Weights of a small GPT-style language model, trained from scratch on English Wikipedia: MLP 1024 GeGLU.
Each number is 500 + 50 x the weight over its row's rms, rounded and kept within 0 to 999. Layers, rows and columns count from 0. Numbers have three digits each. The size before them is the row's rms in percent of the matrix's.

# layer 2 MLP down, 512x1024, rms 0.121, rows 0-108, columns 512-639
100:418488528468505541502495463464465478490470462525475582572515498495493505484417417480490562492483520527491525513499525477551533470494455584532523518569458429489457394482392600505494480533650603582511488511487535444543641610525513435499478467423469519475436458566403481465458539503506477494588605498527397561503480508441543483418510494431575511500514546520544487599479455424441514396553
096:510630600431447504466570443609548539444512537505536537479444521454405534534510492564543442469503494576509502555481472523529556479470473470478531494538557511478568562486433445490397433468442493451517444446494512553457448486497481546525463388389448581548500497441491539533479412469451494418544536523429491490524503616549576503518437494511500498489459444451491483540411414489489503543609
094:489545463412434517545486361473571471535537435480562469512483477526512439486554519545501576486563512553560613458434535439435403531477590479504532391565542467556536542485556490477482515552565458573531473530424509449532515492430549486469561479516474509522508532570497540512462454431431521455539453469463489507582680522461527485487495548486422352613472527546461589597512540488558444462497
100:501588457515454571548511466544401561479432460470487471542481496461502506455476519447491475446466524524548490558427451466540489419534593476506499587520535429503461435453555583494484576561584566616560467474488482408515502401513454492476511522472454467524457535611576486581556538516450443523471530435472593493530546526499460398557454517532499514521497480453441505433432560440489518550505
095:480494583449454380541553501589393467531466480445459496534412494567516452433461524501519524455518468466505462541475512540537460447486506563406464482464450515451482518532507490473458475468545503501524470537498490550568490540513567482376424505490565605483487467525493472457549558462488492491490437524567518462510485514603498441498562574478472452498518526448441559502480528508449495485575
097:558464515512530498438389493537480512534443514422588419530528458437536485513522547535559530524515501487510462591529484489552528489522524503543451570552525554513454457505613457512527521461439493503541472534565542433546500537567489539527435458489485562497480484511550400546493477636510550568591485455478449568490497544540598513396486463470484600505466452552494539554545475521457608543521
099:429448504456548514500513471494478418529506513512573525545531437574583456516541544505438509509375522495455520488511453470434498566470420449542445520514437550458540492503516507481504487465433485474486495486477510541496512489599524460508505620457526440489474493499526407435463532495441504445461438556494467575520539505556481471613543547507388455570514460557490431485405535502487437458439
102:448425490562496496554551502449522545404550462452473454451454530538486489499479464467414513467427559438509555376425482484471475510442508556487465485582447507663470461492507511476490550410526509484493497484478490473549440439492392439467533507442456544596510512577500468444544544466569434459472538477491475425536477490602486401531427512544516461464577466437498506510555582492535484526505
098:528552480492528404500541456495438584497517508469595525470482503638525484516430532481459453515497465505525533448448544545517482414578494518436559469495492506435549491463517494453400517499566473540548423577604470412510583557547519409411455598545527537404457517489544560546544493454469501505512453451542547523530473558407505479508579480413454568490483486413481548550566455573529569511524
097:557478489465526457463514537446493578541427517534457416480445490398465463546542517481504451498487546448459514592564528467486428392533463563521570435470591507492535483431462561554480485489485485513525524511458455555485529505442566540554575484469544485455503519508488480455466534562549616505512591445437484425546472603544544519583518481532515459520468533534519517512535509573488469491492
100:430536602610536505510538492429571488459476554455445426527460483468498549450468436578479531507563404468502471460590554571557486515512519435387577413488545497458544533532473487384464408483571523489531485573481511439435498538479536477518452456590587541369561525586555602452444478498475545474430419601531424516495481559576513499456400478559547469522429435495465453447512467484496532571435
098:476540512454489486428645471420541470528450524460483405450437536550397447461488467465506499550431517467466547500469483597514527580484437495525477526533466428526508464539469501495531412474508500438496451537568450493505510554557573504563605443508515423566517471529476521408542483433438420512488392544520574452500460472488575604462461494436441510449529448491459519477526524530454500483444
100:551485534457517486441483461489464564494486451405463481445456480543549449458531499545571614399451388505459592479580537465538543495511487517483490416465550511471506545468493473551479549486541484525518592594494472576505436496517545527573484493397544506399503466542432416551499506599489491552404507461488487487494448551414557466462515500548465430519550516536377468529431509476520583583430
098:643483431551491465439567443497452563457512443410443438465482511500560527590473560414496553466532635494531463524420427383491472489491507482503457412368483501482428478619532501481528308547554525550483559499559481470426534536492495498532489545481422509511517443515519482449436448435519439509516529505566464490560506535545383506512450447465454652574381538549567524482543568541518558482495
099:508455446472489569472574541477474534507552477468515549492502544458556468563538538570510478474541417489416512535457546651530506538507427488528508472553497482536498496467535473405478481538526544557534486528542449594491648507503414505515447419547538469506516537415384387488476492557567499486497460413473541530510559539588471489520525526520528453471470570472527506505487477534466500411469
096:506472438492600458569553461538476411597485552468563456533488464550380533580509461504431470508441530537431467509494459549493519451489546454470514549520440502566533565557544451541503430466513469588462474528377366415518511589539535457531516414427532513540495491594518474554509473521519430510496495474487482468409479495512404468513584500527476482487440507515492530491498547516528520574374
094:508468479473437527521567520495503497460426544467571440474492590370586486507559532473492554566514531502579548523492546501542599482547419471548500473537498623570494462645497613553550568537450441594494560500430514533399490540547493587420627543531519550395400456522552530522463531491380530514573472539497378590547505536506601539486484481512467445527495602519487529412520481423466493444456
100:430468566479461464496382448578476499525563534459496460425535506474431478500477573487374500618531456452623516518509472479604432517488478596516394491466509524501496489503509587545496538476490519520532479503517586452489568543486552507463598480471484494464543556565586551461491504497470568531510516504442487486539467442587519516503526549488601543532481478481559568429414502466478459441461
096:542487518589524560546479482463567447500526556517521437587384578472481458533521459315568489529528453429527599524538537388527527535480511621430564490602542433448496523410542490457508464499583504488516376458472503448487605500479582462503497522484540433507532522499433448534512517548485512557566587527424431459500545505502542491513520522407557452520520608505449582605436461553470475534486
098:476506490464594552480436541486454435589512427506533546522531505510454581536473467561458597502577519502486489484554438624551444470539500543486512534523533447519457544452526499552518584539498424480445434428472448581500492550540520355508513484416469549470479532543441476451496577511483531499519465451523525527542592443426488576505436491480557574437482500473508528344474448553539492501535
100:510576440575352503559519542496540517468458500479494585529484494460511506441550445437509418491466390533513463440445514542533486484434505367480555537415520422556513487627535622524554437562525582372384559480410587506500515388497481554527472453471488476477458469424451500455482475510517461484502540565463413538470486463475551472411551531611480471615548446473541546457533526576518436526466
098:556484439434541513563488504503572449491441402451526514529530467500519553562494473519516510565544548445508476569473358527527532542486511478437498594529575457442454607524520506390461504531498547514465607437432508475531523456561534502532487515520479456460492456434450431532514446446483434522442535502537580524533470501535486482444478473536574380540414524470520559392617581436511444563538
103:446523498544492514492489496516421577485517489526475594462470441538460456478359512527529492575375532550463497412540438518467637479542457494458545553509473484560413490549487556586526545458489483524526474462496550493466535512554509441402582429533483541532582530457485501511606520599469441440479506464463540508554588438459511488537569585498508523350449583496427446452518577529508546501456
101:496512528565530436545623467524431480500534540587432505458504442518616517461455477543509493492577531577432494553505509478565558624442608515553440431418419485447478534479510502549591497442503513502477538438518477460415555491509497451481543405458513456468523468552466615491471469503399544628474490448548512474461522555457525426469467476483541502487471554440504480523548514549524518482422
094:476450432550538584492415482504564552466479564488586518499618562505561508521404503531582533595419382482457486423464531530513504530573567537547468465516463442477437463527481576519479467528490462451516518512457554520529599565525553415556557447536527553442548496537550622525493468567433480454532474547618456497485452467454495567457418566487417514537547460541568473511431438440457527529522
095:570568513536503459553493463426536508514551477565472489516499458464548477480493470543457527507580544511476489469562471451444460541498563510513527524495528465405560486554519483377389505521567454462525447555522471547438471581527456500446481497411548457520417482402554506484500495575426529526533538490417502514459553453592462488491424507434522543464525467455573504484461466510580478468463
103:514444559498479484490502480504511496468541493471517549522453519450589451429472509493572517527564565508525446482572500527465634525544449433496582461559488505499500523356569447448508468502517419515463445556470548602533518529576559558419546454532441479516496451474405566619481475444467579563481641559500448592563430538519513457557408517536376500503529485511462560539473472463513495408483
099:489519451533478555495502487501462611478500426505597534507491592511514490553467476482537443543433444499552405409504495536566515480517505550388554563415521493585504534463500518522428606418523516517613473545476593439508538517508498633499448548406419463534586524457488450503483516543407529458502579486571483583541544547537549477508449531463571528512534528442491480486445456434520482439523
103:573464526479471472501556502582511448484455438490483568597394493509530552499533472453499453410552477487485409470457512507497449417549467469489443511522506531539446488493519498497584572464486512524473449516510483466497571497511541477521473503514489490530441490562509442508566526539545466506443608526506503487467462546485489420569492557495624506539446539472415444458457496532523526607515
102:448438485433475469555571476495482481434451503471479561514529505497574478489602509475563488418548451470490460467484541462562452514559532494430491467443530357426488542515554617519525458522493483449620456566469414576482576557500442428403512475511475516516477571415475444507569532554507422510471495491573487448485508537579589507536476492496476480492497408467465446480586521569443431459436
100:471542441530460398474509530428415604482436551496520394582446555537595509581531510521511560506484478452427510600442635559495449477488508494454586490478479537561492425474568440426434472603539454552485556482457466539610474571584526478495482516542383585448440509466460478528465489435609565455400473494538447539576527449446494567426485452540523459474530521560463529469539512520463547441426
101:524519588531441528509497448494489489596525439518459534516494571478498450503548484499577457532473492453468470512592536515571486522465420440490561537502458567610463513461492506450584517535480471497503495446430412495567493493436577567579506503447524504530481565537554508529540511439499559456508467483394531466472507450514497537406501494590480469525564418493497559498618450490481486500494
096:436478486510432398538508492471592560477428487510502469562513495434464457406498509503446523524485470505425397516525548509549512415444537595515426506444500483519451430662515505458519359414449574496405522541592468534552492529475407474543433520490539526433567559572399548498429567416499483457522581444504453530519474506471530575538550553522527578469532565480482473492534506509462573462465
098:519463469464558491515544542570467416515545537506499485453580500534547427561462450598486485476565535661429435468492515490461513554479472434552590502476509496576475517465478460528564539477461553384449567596497515574474514414539508538462508443529502475475507465455533526427549504451553437523436529547478518439499487543482455495484506552545522516499517510425442599468526574501490481499497
096:487438490534486409612485455432490467596454489497508486491494547549527486588525532515477420588428488484456481492453478506477492475536611495533494432351599459482424593478520513493436448475575540485422520494412381576489513429496421500501481469446518516498439526552491458523572516418486505518411490553472433477579413459399387521499501481517348462432444458537435480367467457477515541506554
101:556477532503464599532605418524536521462492492490517426469603535425551572492501520498503610524545591534515530555529569566446505484489472407471433474446662453510447483492535548511482439495505499493384510544517423418424511461482482619463500537492446522534439455435468443523513524466562474483476509634602592555504491501595469480579448532435480542503549356432470446505534459529453505483607
096:460507601508465444511507571550548490465518504479470552522433556522559480560432464540520512572454558512577537587581434468505481500462476438527462524488532516388503468480455501472515505433470450573563452431523534592480531589497474521517539379508485578506521552522618536428604507470539531625502515506457532545482522466518437599474493548469516474475512505522517464504468540495585467581447
100:461456467499465480578463495544554556502504427440499529563509531491517573496539502526498541507468546560434583501523530518517424483595449587548474481427548560434539490483533480476569489498531474469473489410522465624574517488464544445427389446528502474546585522545499537520506431374497468539515521460477500449469403425521528506470637468531515532478476468483471466470428397567459554509437
102:629516528518542522458510556504614445480484501524573510524623476499524493400481617542526600524502524477489595482572551498540404602520476520492472402502507503510498555463522538525496473533527513543553467537473636516461355450517513467517466469536468497483468529456553582462401457552448496607429534389554514497482459504490542517470516440530582439537577606507582513452459543503527499492511
103:569457552433520475484527520452545496544491611505550456504510553586427512507493429516505583557480438518427503483506552590429522490547433545436529541529545492399466384531437480490577473474529545499458502423531549542603415595526428485556535510558534547448517403510482513557569468539429472498481453575419462514501535501548351540459572597473493458500539557549431448428495559503381446625487
101:484494521424512455485493469614436488626610500498580531475552522492519600470467455405536452457496390390586497548569482587425418501488550512560514454472558418535517537603524442458585452430523541456569495532483538424521442516479459490423458416452529551454607586514513532450536449403489537564449529519479505505519582521556504440478476574539562388456488431492465546493495484411438468430552
102:566543538501453384417430530473481462506603476456516514481495497477456430504467574474432556542530554387462488467463577376521548544530511490481500467530427471466448528469487489586566481493522508440513419569572505518545483502572476498590501439569500526528560536477504579583478432472502482423547474382527500548541478464496520524521520525522561493442486430504541513463567439516446535528541
102:436468501526518444490457549513501503514543550444496514501363536474481530559481503550489534418520473483426583462443472516476492437497425530538493494558617485520492599530416493519446571495471521526430455495418454491491468433478514485451476481550544493401525606544495489564496505487457505555550539402519445518514426531536419548485523518551551475529491554516487575497553361451583498457503
098:501459484486402492507494440523497433484500532563516575477507560527386525487483431500457508425457478459475498496450510492533522486491475514536473464468497544528523415550500444557497287587486479550497554451564554387587505470527455569450561498408542561479616561535509478522508517526496450539514462373488500460519544527495468487654481428509423594500553406394448544496469491549470528476544
097:479391508582467535487509462454459561441509569514533443515480498547489402469533507509436503595483522561424493507504503433550442510495593575524605503484532433499525540442479427441522577533483480551459492482445538494471460460478575508422440463481507506542560469472597507547504454421446535408540565506391538606399480516486560496493564438464494553530477562429477516488561485525485525451412
098:484538475456570395536494430494483555497466564576472503534502505587443506495520473497466548489523472462506510512460523536441476489407504451490435458421568484439532479517486523569504570586497426466444566456519482474479389511487476514593532452482514518445486464529438454515515513581455479473506590576552587528428546423467566460471597544580558459508487454548530502500578514629440514471437
100:587516467546516478528471605459483510574449537536491411532443502553632575495455623618521553411472483528479613510450416485432410498451543560560482427439578455550509524480478491464460505583523499418581574536455428564607610438530518373423437581591490467439504549514473502491569454521411439566505417558541489481453477375436548489538539526553531506550488520448438420521437571507482570414477
097:583450555480594478428427567474465455444446560564532573540524454512514465458540404428509532564568461477521491487550477464484410528434510506492555552499536424521413386522549530405594538450495517592525516412515571485493492497504510450521508494573311516556510479526535534497518474536468492575441558621455553562492417574507556574501549575535589433524475559450556415429603475498458456520451
103:504535489547447489481467510470576481437541502421516502539591563450434577553511428470600456536553468535533558490499401536427633549525503403505487434525535571470492513543415423488468591472529472567542501478517524506497549575563553513577474500473447482493482510567489561410518553495516452543513587489521444546528507495491367487570516505526485571507446465534478553502470443487575450554455
099:489464476484461450572484500519547469501476527489432436467463556510508486534503546417450500589474495464510513504523448465560523549501534490503512505517470416473419551463461420546483502592504529536396484455473512502552516528478508464497514571482474561551560580450499552467484499591534529471493437444554509454571502504489414513498438549529473491405430518525457472529544519559497510503575
104:466506429448462400533539505578517446546574519530485503568379563421480463401475462522439462457586465475585549444534506448518328498546489557523594422515492476520557496431518452562551567492369465527427442618525533379532399529466612501485454533429509546488490420485489529495502526526496479458432445547469547494453422525537452494531574389569432462469501483523489447518540440580559540446546
095:571519534524438513599506505494541416545506480549468494474477471536559525520423530450523540383417490506572485527497513484427486519495446553474437456396542548434461526565432469481541496507426476520499506435494531471564534467546512598496569562488488502392482522519422509401443512454494494653512522553470457500513555468582435575463488480484482433450594417577519510487465540459517456539446
103:518441501523533513492466518555480463447476465563409501472492475459483441585497540501584430463543512531473495406513578535586593455538501465519495510429428387526553570567488536510527535460478577430528464481435514446479536522460543518574483477484563481519535404516487575541424547570471498575449547571475537487470514528464519508454469509430461436477547456573466559417538398546470533462413
097:530513663500531483408446559537521471481534545428486537494491468404441537544557458554455560473576504565565507486555497501449414521542558546439513479568551533539509467451489572505432557391478475497452494590463544498477484498472594517455417517534477467514483446438520546516546574475475509533444441515462443462523559577468569551491513481511518431507495415534509509570511549493511535553546
098:546504562556436451501467505539401547471501520581518436444505470553478558517542582452516494483546518487512401547422554456471455511471585416478483440459479476449424399520616497471386510568491528446533586398410496478444445529514520394526473489495441454476377462540424539531494520449574439479470507555510505530533505444427429475470540436450481474450477420361532497530519519447587528537531
097:502549482456506484517518551461554522529622447507576569561450584447495500455500472449610546473511546451481480460469508428446555534467397569448601548533488550492517520499559404503426470544494532552596482558570564549463469462509561547529524550529448437444343502470516518513507428534505548495493466483459505568547486497500455548504496603493530514453541473460530426567519511616623539521515
101:452521541452524487544516483508450470516530467490496479491497507577462443469499556450568453530487511463541439525509512522548484543514439471417548439491487513499437511486448547483529498500572518488404528467457418487539553565499560472529552566577504476468540542468495440483538481472583525479436479499563548521454507450481412438481478600451487525465562504453514509450562472494509616480507
099:444521457516485587510465543464497502447472489580472540504456579512460423455491524521544554526501417584444544475456529483508461576537465544514531638453537460550512506522483592568461496539539546658505496558590521460468508464436623483539527413539485476467543456466479560523473540515602481434599469509529484518462448491481496599493450537483592448440443424532532545523529517516418471472463
099:556467443389409564489575557430455519436510517468544575546524504422594469500556533445533554522443468561422516456512495513502399501524524560526488469542510572449538516570560522511442577470569471563457487586525498507579491453493498575470576492543590503470525430503481548542483546425528481485503517338472514558510456499526436549496522449501494436513408412499544484391458470501531522474553
099:494568416556488581499443486515488457414398469537518542413598500436445519535469426452535486538547529434489433403537559470458442457503421520626490592478532486615462444533473480489429555447559572512564494505505558487546550619558523544599453580493414532500509497490502516418523450552552429537427457405471532508577461581423527457520466517516441548484589333527496563480566476562497487514538
098:487548481406500511464494501539425544496557458465581491521524561428480563609459522515450527488364576555547526560475469438490559489470496391547416521523600590493538438500464548486420442471516492473480477478508555505536457488538531529602450473509460502517473422435471499618449388507509547488499480461600489488499488490517429570556483514501498503646431545487561582543492429547519527428525
101:485473423492407358557578471548519510486477468438590474429493442490525516491463569618461483577426568446494489548536537439542565508455516491455448533470467491511571497432466499418544510525475500587463520389555559587503496506482484506481563593530536530476483504579498556499474496571517467448434495486511480529539448545429475596397550420503571489548555392505570507450502531552532556544570
099:460547485471513520520468622510552525478445541509535514507433539464449504498499528439517463490506552540506504494505460482496466534546422512565499474546579498455493529498434434555502467452469390561434507517623488554543629537504598439500466454505515557556471396570498481588501510565549591515523538466536487495450464523470530495460524476530553447477500455558609532536504454512543449426464
098:492416512418477513525493476459552646415489485405521491438520543564528550495505558513458550443468460437514470517515505515411489417481593462505501478561496511577441516575534439526510516520455540565546568499547456532405468441516500453412523528603492540542438456495450523551449592500485487536545548442492490526502527452375562515472461522467427429529505524508521585550536435532458559546500
099:443452506550515462483564582530509490435510499456496469462445560583555560538521469548392595469399514554427462544436468430485537476523498610476367524512442533533535473582517542504531442503538520464580594578460455565458483550539582495534456496508477520539542429388464568439587500486491515469520549485488487414491430482380474506437512524534516409555517527478484425471496497507532500426518
099:582414478441522513492446491463455484481466518493489477474406448443429633435548465448487509448401586483476536440552479558575547553505480400356441553422546551487575537495445430522531445515523453561456482465467540457428452455468469476484522478476509626571417587492435441500477508544573506462439593460498524453508447503560573489472512486449504471463506399530503426536561438430424474416534
097:488558463395545430438492516442499466519443525507489387429527509446582533597527522502502494429529408493455449558497514475471556487537512470552443386444519426463514507531574565518486531463437453404521474418482503427528444470518488466526462569512495555463630479478436424492503524445518463619456470526441528495556548570538467456441573428546488557434553485477457544429472499483513513494448
098:545532496502533458467490516510507506485519495498532460475459460459490498500509506452460447464496507458473475474533505464550540557440474463630560496424541437553449491457444439532584459490451451533482559383638499480463461550424560526517583480498456476586492518477519473477480431491474426439509490558437480619530577528635531500537481511528542459526471502472467524516520518520453512538475
099:530574553555487447437424554497521437550492541472497545564505577434511580556414397494501536523457551437474498440383446479541501483509459467500570408505546502475480597508483518545563511547423502570472549416552448429486440462528430540496625508452508565445534485495439478472409431523549531481550453525482520509464517572511415600430457490550532519543508448541561564510542454582600563435645
103:522543553427577459512465516478388482481458473480508554448526526486517433502477504530585573551527494450518466526574473511581539535450486527508473500551528531524535455406501422577530641434394545473436530626516514486418498522536454524572418445459471537484483457538546418494483491497501624559563466445455550536542449379497583546500489509491539546498529524564400517457459492514501521582501
096:484560553434481410541578509426482444564440532447487483467609497590496502491602472504535456415489536625451461655443501523511586458522529510602537489500414516414469487510479450432434533605441515516463519456491528480423536516518434457446485477557484551557502459414433391514500504445517454494454544500453446492431442516479549560594492481484483506477488511485486521568470430510452462453468
100:456585466450575578479464424433527534581489535539574557510575489554508527593436604464473499499384510567625537538544459465628518510530501545441477497398515534499490477485483511503455452425550539423490517474551463461546558495508417548481489506561587449499535568524471516492473473505502560536559523500461629515513483441591496476541548511498471498542474538430408469478466578594598512524486
100:483558497529433551487476426490455416404455495464570510508553493457613538380596466541475492521477530529507593612492459533422432444518542545513499607514485441492453499470484518593422490431560454506404477479476528525525461443494546508529490474402546458535487510421582539511465467465462540462565539520440502377380592503460565479416433453527472611509487521536429499430481491442498421561443
101:517443398504468474452495505556545452544508468487487482592474483485534493557441506493442385491464483555542469484481520394517629536505534548515467529524519509473479444483503625543574369530443572428533525483460508446485458551543619492540570496507536466591496446525561515466596470630531561518524498432504573514584433633587407430542518486525450502495540562513547579480538479536478494430508
098:486512537474516434530622533519436452501547364550529584470498398447500432452530576429528489502460477543502480435472563405569587524506514576577523427541485413584547446514504459437450487503535530440497565472533456465446522590496461496481596552488441535581454579496479568498499491554513500479494518574482431478483559435453390580486477521384476419502516576452560453491425554564578486476522
099:490492415518431513530464439566566475519516461420512459486502492513496442520508485512467468526509527444450461515463457531554523478517540415576501450472571488557509481457609495452438467449559522610488446533489534476504444473476531523574462464505529521569530468446495517579558422437554486427457525515475617514480503581585549509471499484494456471490558547514532480395510497462584628522556
101:510592498496493594545475444480501515540476513512478480521468483399528504521487406465396424420503508597405475467446504510569601513479594526471495557513522567631562582590428583435461418434439592449599390535533562475489497493500505516533550483493542499592600544471521631524453564505532463559507484527480473576500559431459426596495483561489488558425527504449471452449490440482417531548543
106:500428478452372482474586502491464599534479485516403445456591507480478498541503577509491396491441513625558435594498546447484391500546489494449563515521496509531462493528480440383546481514513618403501536529531461538511463501463477554495419478479546494430480501505577499410548475461545520517455502490470443482556501556505387510477550487490458554489502528532496480493496496463474479537492
098:501533546485478481471494519434471502465511631507513511533478449576399465527553438560548540509456468452518577497545461449576546529552483529536502526512446509552469441506570506473489494565428445559508442438495507522482442464472519436520538458533455451517473506476493459448444512355552536497490467567516612481456426446455402498485503518521468489489506496504514445434502520511485529528509
104:528462479477499527486520479393418501551571532538546464476521476562485380432567498571511522501440550573481543404501549558466456502441425479424489576583380557552443503461514404553369579413465468538420491477501536490446511453502514550515501548511490525485485497501538520537500524512526586502417565451610526525508491489510480541464523598534524449474484429544448583543541447522416475551508
100:538433525620410451429460506521512563479514488484538530502409478513527565497445450526579461537530454424517595513566495533530545496548606603470552494389431430521532463521424470490536497496561469568522458546616522438455489525553551592515451434507516495502447586532538553542456470567478549488467523516505512483495525575519395565428573549381449459489549459472477583408485461547477477413556
099:456425511515579500546569494548411417554425466431423480474541467521381516533457546457456497469529473492497483470491504524521565507454493439510571526533478529493519487545425526428554608530450517455501479522437459526565557515587430582560396627434450517466542568471577555588578447432532382498520544589500428531505459479491477514518502563497509533488561526485559517481463511500497471487483
097:501438531428473423456533590502556443529482457602539515450508567587417448462591450481539550512471582521485542490510465479516445498510507523480509435447523502532503552475489536538524533472403519442485495526528460390499555561497542511510490506499554507507495419536439474456504543524469516480467558542531478469490506544468462513499486509542505394546522497518580511497554538449561499551529
103:503481416514536499398501468423568464470530503428571457478584515448506439387552501512491489503588469475555585488395558453489543540617506484496488480517437511445510479494464551509499504470521466562479460545546499510411444514524507489549452490485413502555485455496419401552554416593427497521545568425535554512520463418580430508549459499390463447470502542490560495568541440529405631556531
100:532564535524541466522551449521576517402476465444418504480436454469462574545460547472497519508489470514534486408370508481583495561477471496474512410399425544509476470450453571612582519513542503558522465477499521464393528490450525465509536497422475472453486517603449540570519564516508486542516452451503578473471490504510480512530517445542476434493418439497515538513449431572492510470456
102:413496555487587506548576472517473446501523372573490469478543568561560456502554535511514452571477448574445431471432481498454535388510445533474457474552452507543481484578506430459464629532589549449463530467475599499507521551484504421591563561534535560583430492587473530448456506486550474524583481462517487518497525441470485470492460445447419520438429430466510518544605473564667611529515
098:551443501468502487482521538466507499521525513514532514508595365471453531529439563489513455514563529495454511544483444499510394539500504578554451476548505486522514503604495622444502449495443554476501514512510456500479474462508586437484635447438490457498470544453507475494506544528562539500569486371443482490478518501417379478381577547561548530460539393533427473424527467514465474506520
103:530434533436514533634598494544587568474549442508444461533503531357477460529406478457559459512510464536472409471539533450470437528493531470327515505458568420519542466449453488449508453506500455476507563507546495506519481437466529540452499485501483513621493513403548519464453453469469492548587492468489528585492510515400461515555394391450459555588492528501549489502503472500517471507516
099:530549530559510486571519493466534525506521520491497557454457620504494492537439500531516528367540505452471535512556508457449545505414375488516563366464455498505487481609535506516512505514513482453508476565540501525613584477543568451386454565517565511591489474536503476473591421470521485533495459531464482563573420475553660423489430481564535442481556519433417456485490534504532492476587
100:460442503557370441538514467531471446469503495551477463503524482555526484499446557588560588461403492445567587534526516616525467485552498466470494491462557538525496393486474459551458521514535520518454497479483487456515525557473585440460470440411484531489510528525586503519514507514492463535511555385457523608523497520550470496451449487416484459463446590532495458506536455531497470599408
095:490486537484498552417588514603456562466474453501598534501496411465495529463549626470547456492512577486436558597580477459511490526469481543490491517483462531504569428429460538528440477489519564553553533488514515506624593499445485391390474553513590541430451537592431493478529466468519432534475499491496414424543525471482531514555458416487566457488477539489470508453522533416540492525533
103:503467547504451401454529505537544436517472560439443536495587430536393443400510585405475396440583496567525511416560587530465503489495484506497526507554417596461511539598455469519423349531483510479476529479552470535471554512510432487519543579516515485514518485514528542542464486527461530535411515474489578447417398516429549575537498438442454500446495440586578570541633433444509571475525
100:483488465507513497391550445452473478541522509583490472495591536516470534454544431570526478513556509536541513469487466541483487537528521471481433488473547507554518453493538527508525308416516560455469492427478494507509459489577522547407593448510417546457547478497447531440520529562479480525520509456448506503510480548561549519427519479465582458482603389506531590437463462506481461377451
098:474562519423440480563480478507435525462475580526528414501506586457469532555575416497624544461510510466515485576480564510475494451445568488490397546423509384468482479519522463432500452410601518461531531472562420497467503543467524509478480634471593507478536510510511481470515499479429412516477471444459499544486468484471508437440542489593631492503539432456464477554489527526499520506527
105:461555465508564526606389467449514510510506477506507465461482439633536512428480546455468477598436493484328449472501513581558477531492422590472525591485446475530498575439571445485430521493530517471505531492481441482485559487413500465566427473436511524567500551525498451514431415547617470503471413515468520496411430473477577565480441509459479486483496456479569546472418453433580434478467
100:433526498541419478463468463464506534460475482480532460422551518527507576469564551540465473587456511468502528518514442485465497520525451584527508523494500478512554542452446461594448505426519470501472477435611552592472437567570501481427552610555494503580540425369633534504530597481525448463415519488471505501553475409442550510454478473525560511443592357422541479435549511521525427531505
100:534527455408508469518431465486509541495545513440461489517401545485465481550558576473505424522477466611420589457542507471386429566508537604454457464527497437484510460498561440491611492441526578428471522558568560470499528382501543524450547457506398437469416442641389491490536536438526476453480459531466536438557580486503471526448557507624515521515466554502521444508578568438504582520540
097:521404485527499506449498547617451494576513443536494466491586479563616395493476522553524581427482480523498488490570516466494532635472513541467454510500531493420460535509439608466544534505548490552568432516483554523519458457584473563557496514462470449403503478513595508496465507527576540543591491549450593454554529422555584414512541475585565578501406473467567468451490581422532545393389
099:438418502487485505546414522463482538503407484520552472479508449501543464435545529565519473537487466538565455449572461488455474472407511476486567401512435492510539402469559472558555483494524472476472386539494452485473454479518496473536559553568394500502406574580514434529526473564453472477560523484443372533454469463526648524556564534559594556470540544468363541476541460510520528441413
100:589455470499609524544520490493514394459572492476466541536475465460581482484505545520570457580547521465552452525544488453543526473517568511506455548550454432490514502381498581477493486392530597447542426452586462535500507449484496495453549516534465438389453518590521521581544509497473527487504471613542468428483434496465569479446518543499501458549551446512516536475574527438484485426510
101:529486547453488522565450511480530538501532485550496520449505538467545441532545353457599474522567537466401557614559521505411478469514465568512424534474583498511437540622515599526467568512427487507400425526536555575455558393471477434503535585604490515454478413551503597495482527473498488464467428541586492439535565483548511448513492441542497495501500416470483460500579440511462549571466
096:456485493579494488495441522338515500486528520493563506439584553453480542547434386546435521600473513390535495487437489397518499551472557455468526486449403480532505511510578413456524545501530477562566474477531558500447473528542390615484522504503544546469493443518513472463590552501460524500498437502531535512475563496585476436465494514508603496440463507441539440540432480477562427583436
101:507497491431515483551451489489486488539525536558484616545525488409508417446490458397416510476513511433485538489493550486516498478528486556590521481411483498511546486422483531545524481526513498512428528481424479465497549599518507513492456521463360489536469456457449396459567467519517501429527429453480461501472581493540609461556407499536486516538479561541514544496514563523478465544470
102:527497522483544490483552496502413433460542459490509514594524478506476549535464540523451580462416531514457541579413597602530552530490573377462442468439488577512552437471490417526494481418470394454526507514552484471578547456481505484499468568509490497502448533464498511562540431445546535520472464507392572464536459497455570475429569424448497427570526454502481542546467480490491549500472
098:490470520597521577476516500445475536389491543537501535463462390470516553508610498555495562491519469486497488462532464437471637488509456474580490558580505451527470487480472473501419470446470518503433451479449493520607504503455544484550522430512523555449540469517429494494555472538494453612494498434535435522496537485406491503530533484499563449438533498517604459438471499490555478476588
098:465429512457475555500444434503439478574538503512576497498667509477482476468568492484471554457449500505483492516460538477499644493489527419507475451492485552539581442462530529503494477463532409525494547539483504490490445536477563523556552534554470409483508467528446488441531469587417515476558609567490635555399416409476494476536422429492489493479549459521474530492498446408559475469489
098:396446549560414560537429490419490614477534476481494555499476509509533589382544470557469583432579528542560582507536465511506486444430551407497499533451535512558549485503526545496619502450462522580491526501547482511454501546465515530489414467556513548508536416477484430471463585421332545472535464424558430570481443560532511444537541532418504487399528571472460526513421494411493479479558
097:429553483451474601491516513507444493563518478446451475483481467425496564574475469556597501537469521519539521451567526577461473464516565469421522484501523481519484494549440509463620411435478537485490402491602424504434450528509450491589551520564567456489488552460529576488505522507531455523522465584444534619543536489591518510545572506510561529490508492503595398530529521443463470535462
100:443537463478431549460555496500503459479498477473552483531564525516458452553415559397476469447504472584534555546479497513552495468487519436489472504450515525539497414452477499546520428408408395455530504528474481528521512512516441455539478374472426442562477502487423568479502462475539507530397476582475514498513674494546458496533479511489543534588506460450451515529529557470484583579422